config = dict(
    num_hidden_layers=11,
    hidden_size=96,
    num_attention_heads=3,
    num_key_value_heads=3,
    head_dim=32,
    intermediate_size=256,
    vocab_size=8192,
    hidden_act='swiglu',
    norm='rmsnorm',
    norm_place='pre',
    norm_eps=1e-05,
    positions='rope',
    rope_theta=10000.0,
    rope_fraction=1.0,
    qk_norm=True,
    attn_scale=0.177,
    bias='none',
    tie_word_embeddings=False,
    parallel_block=False,
    init='uniform',
    init_std_qkv=0.0567,
    init_std_o=0.0,
    init_std_up=0.0567,
    init_std_down=0.0,
    optimizer='adam_variant',
    learning_rate=0.00446,
    beta1=0.9,
    beta2=0.98,
    weight_decay=0.022,
    lr_head=0.00858,
    warmup_steps=350,
    schedule='wsd',
    decay_fraction=0.895,
    decay_shape='exp',
    final_lr_fraction=0.02,
    batch_tokens=32768,
    max_seq_len=512,
    doc_mask=False,
    train_tokens=159900000,
    max_steps=4880,
    dataset='wikipedia_en',
)
Each number is 500 + 50 x the weight over its row's rms, rounded and kept within 0 to 999. Layers, rows and columns count from 0. Numbers have three digits each. The size before them is the row's rms in percent of the matrix's.

# up: layer 7 MLP up, 256x96, rms 0.123, rows 240-255, columns 0-47
# down: layer 7 MLP down (transposed), 256x96, rms 0.111, rows 240-255, columns 0-47
# gate: layer 7 MLP gate, 256x96, rms 0.137, rows 241-255, columns 0-47
up240 100:527585583399526570487486489448573518466493475532496512461495578640499524538481510474426496553487536468496530458507520442554542531512465354476503
down240 098:572428471458570513499596526459515523499486465381607459530483476498530497514511521544530421486607472531423545620538470495510506445510423526550509
gate241 103:482537453527573505504510573561473485555452448597515569583515539445412494520400417603466552506499544466566508473608457489521476591499509479537483
up241 104:410489605459440500451491534560534464533470490590480485429570549472471489467500565479588520490508486389509583474506529489478545483563585471365575
down241 105:472466493463527444539476535412430524526475425499500457424546550526429503436543461460561518412493447515450424400532570501511496584476584499468529
gate242 092:485491563491459498667446512486475514565564487543521464473554497519513541489433519559449452505465531569512489534605469526561552452494501503453518
up242 106:437476562515471514516522522424497506534479492566523530516403546508467520461479383489469448365585615483532475520552471560515514515457575357501570
down242 101:477544497608468537504529466462475596395540513525453567542439489522591504450507473383575479421547624499465432496447451502473417478437466451517512
gate243 095:518545440612610452444546476424553567519623462503455490493465404468493529437545511494549485414480500511401547394489453533505554558491525552499513
up243 095:509527573434491428396367496466536371488497556505533434511463532468498500544519471546427556403441525456565555483523431437505506498502536461479610
down243 094:493486504493445490580453569675479553528507545485457578476555473385428596618459535594525450488505473562587488488410539427520455536500526510453429
gate244 094:440491499515488495589486427403538483574531635516487568594432424543416424480482533434566479536451495490400475472501487472586529542449500479481527
up244 096:484456454451388527436441489462443498554434479548445435482592466596550561461465502447495491661492567423479542476546466468467483520472419509519451
down244 095:521501455463551496491539514549538519477525493375430490532552428448452452550432418526445558561461521499524527564497466472580400498467509519482459
gate245 105:474527497512467565593508466506514519550488466559518482529446396544593496457473312492495575539434428508476531441537531533471495524487483451428516
up245 106:556487403463518495503451563592471370569499538538437527480442530472507494478514513482482487469549554559566455504494505412586496474551589614545433
down245 103:485447534500544564473569460421502419571475548519467420496501528510395501495572509597492397491538522500505477536536471552449481537448523556561499
gate246 102:534517524536531466504463586495434449550514503575552413417521524485508566473556488449530566552550475549487444469530500448472565422503484519494477
up246 100:529500517583577474436572490419544527465514447434512495456372467559513487624568538492497499492544484433530514520557497550454508624558544476521479
down246 105:527492498541467510498522498592514538490464560427496489521514478511410506486463504512440508452445436514531435510539495582499478546530444488537502
gate247 107:582460432542463603520434517564524566566495427515477569549509505457540514435380529537549453567476476394453479549575557535489462551464496492539509
up247 104:525514434471512425531478584518536444457414564421505490497586509442497501469436550508503476648464602486524398492534491378569491450580531485518509
down247 102:445523496473520535551434527541449497517365553534541446561483417545465543423558469470515500414443529479453514432498469459507514558543416471517502
gate248 103:539552483540548590481522492506531534556534496413478459512440555390555452498596429470506535427471511565494492526508519497555629450483452531473498
up248 097:431427459561559565547516579446566548478491491506506522530561470385439552568504539520454521526428564519541507518525471503560502514546477608526509
down248 099:569519487535499488437519466508480347526517503554522497417588500468546462495400498491523521512459465451454535448465497532457537430520498469556472
gate249 095:554439585512470456517455574446482532527545456526545555460434413551527486526515494489464545478455509505514429462469549539510496437542555450415536
up249 103:434617471518543459525549499511641521451490536522444405448450530530512505522468485446472597555529586511510450460516549492497551531447442464571505
down249 105:576543519525468514562449504495473416500415551576600470477450456505500590467455423549544551483565371474515461473438452463521488544497562542492531
gate250 100:511528555475476456501538439506433473548503485580488451475571581423481525483517501477519454526470497494529522484498537504570530394464396481495556
up250 099:508462478551456507436474423640496483354477505490460511519415464523458480447458554439470490509548557466527503520599455413517492517445561565546448
down250 104:495410402483447523455582432560432484464451444469498510528511482463423454437443514420463588464425540432516562529520454439423422518526490506502474
gate251 097:616512504496563505501456524514541542527462564525470441585541487499514465437417481475447450424451521503457480427487522488529571533418460484535544
up251 100:469480528454521541540593411558548447531473521430468493490592420473531500493436538538498398622465513448415465602585558498447561436480428523501502
down251 101:474504564512507522436435516559605535467430477537474396534519499526483452495441518518568512417509544548541479445547464375437547505442457495493485
gate252 100:406497496449450453439462426535454532564477394457493610473515541481460532458475567600452536442441432484466492450546553452496503415525529509562456
up252 100:413515577534408514512480499434444482519544502499491556486375517424470496415565452412475483532482527556451531532491511429521550582535551451533371
down252 103:547556515510488523472474529535547445448519524460479473537367521576429453566480487476542613584614494521539411605590525505518427410554452525471524
gate253 102:522387376532477510465503439572569481555537506573502481456564545493492513454508547466490550433427464481519431464457517521506594425511555507465575
up253 096:442407452479432568495469455491605427495564566558471514527527516526435496447502461538474572434398443484522469530528489589528537586491534613468555
down253 094:426509466537491586586536558539469515479524530472495532478521490399480497535459506567524400479547436563465449596387464401532510532522423505481481
gate254 109:559475497663546492557448524517534524496532559443455552448461447460467445480488432439466546443505456514500421500567553608495518561506488544536582
up254 097:456453498456460529471489483515561444498444441600506440507572529420513552510462517418496448495480592536507589438512430499475531539581568508434439
down254 094:499475483524540453458582494468437594499404466472472537390506579590441510440569568461499546407457466476471502541546504524486562570529384512504491
gate255 095:425443430613479487602521460537564511460527487461498613473455487414506561443407471514479557524479520478444510424558516487506492427451523396514518
up255 097:515531514485551512504509535510552510496505467574447442493536422571406460509476478539472564501520529603454524519474462490484549552490556570451485
down255 094:509501507563537532505486459591551454480485412411480479508439412496494447545450470521478569431435525384629505377452562491516583414537500580450503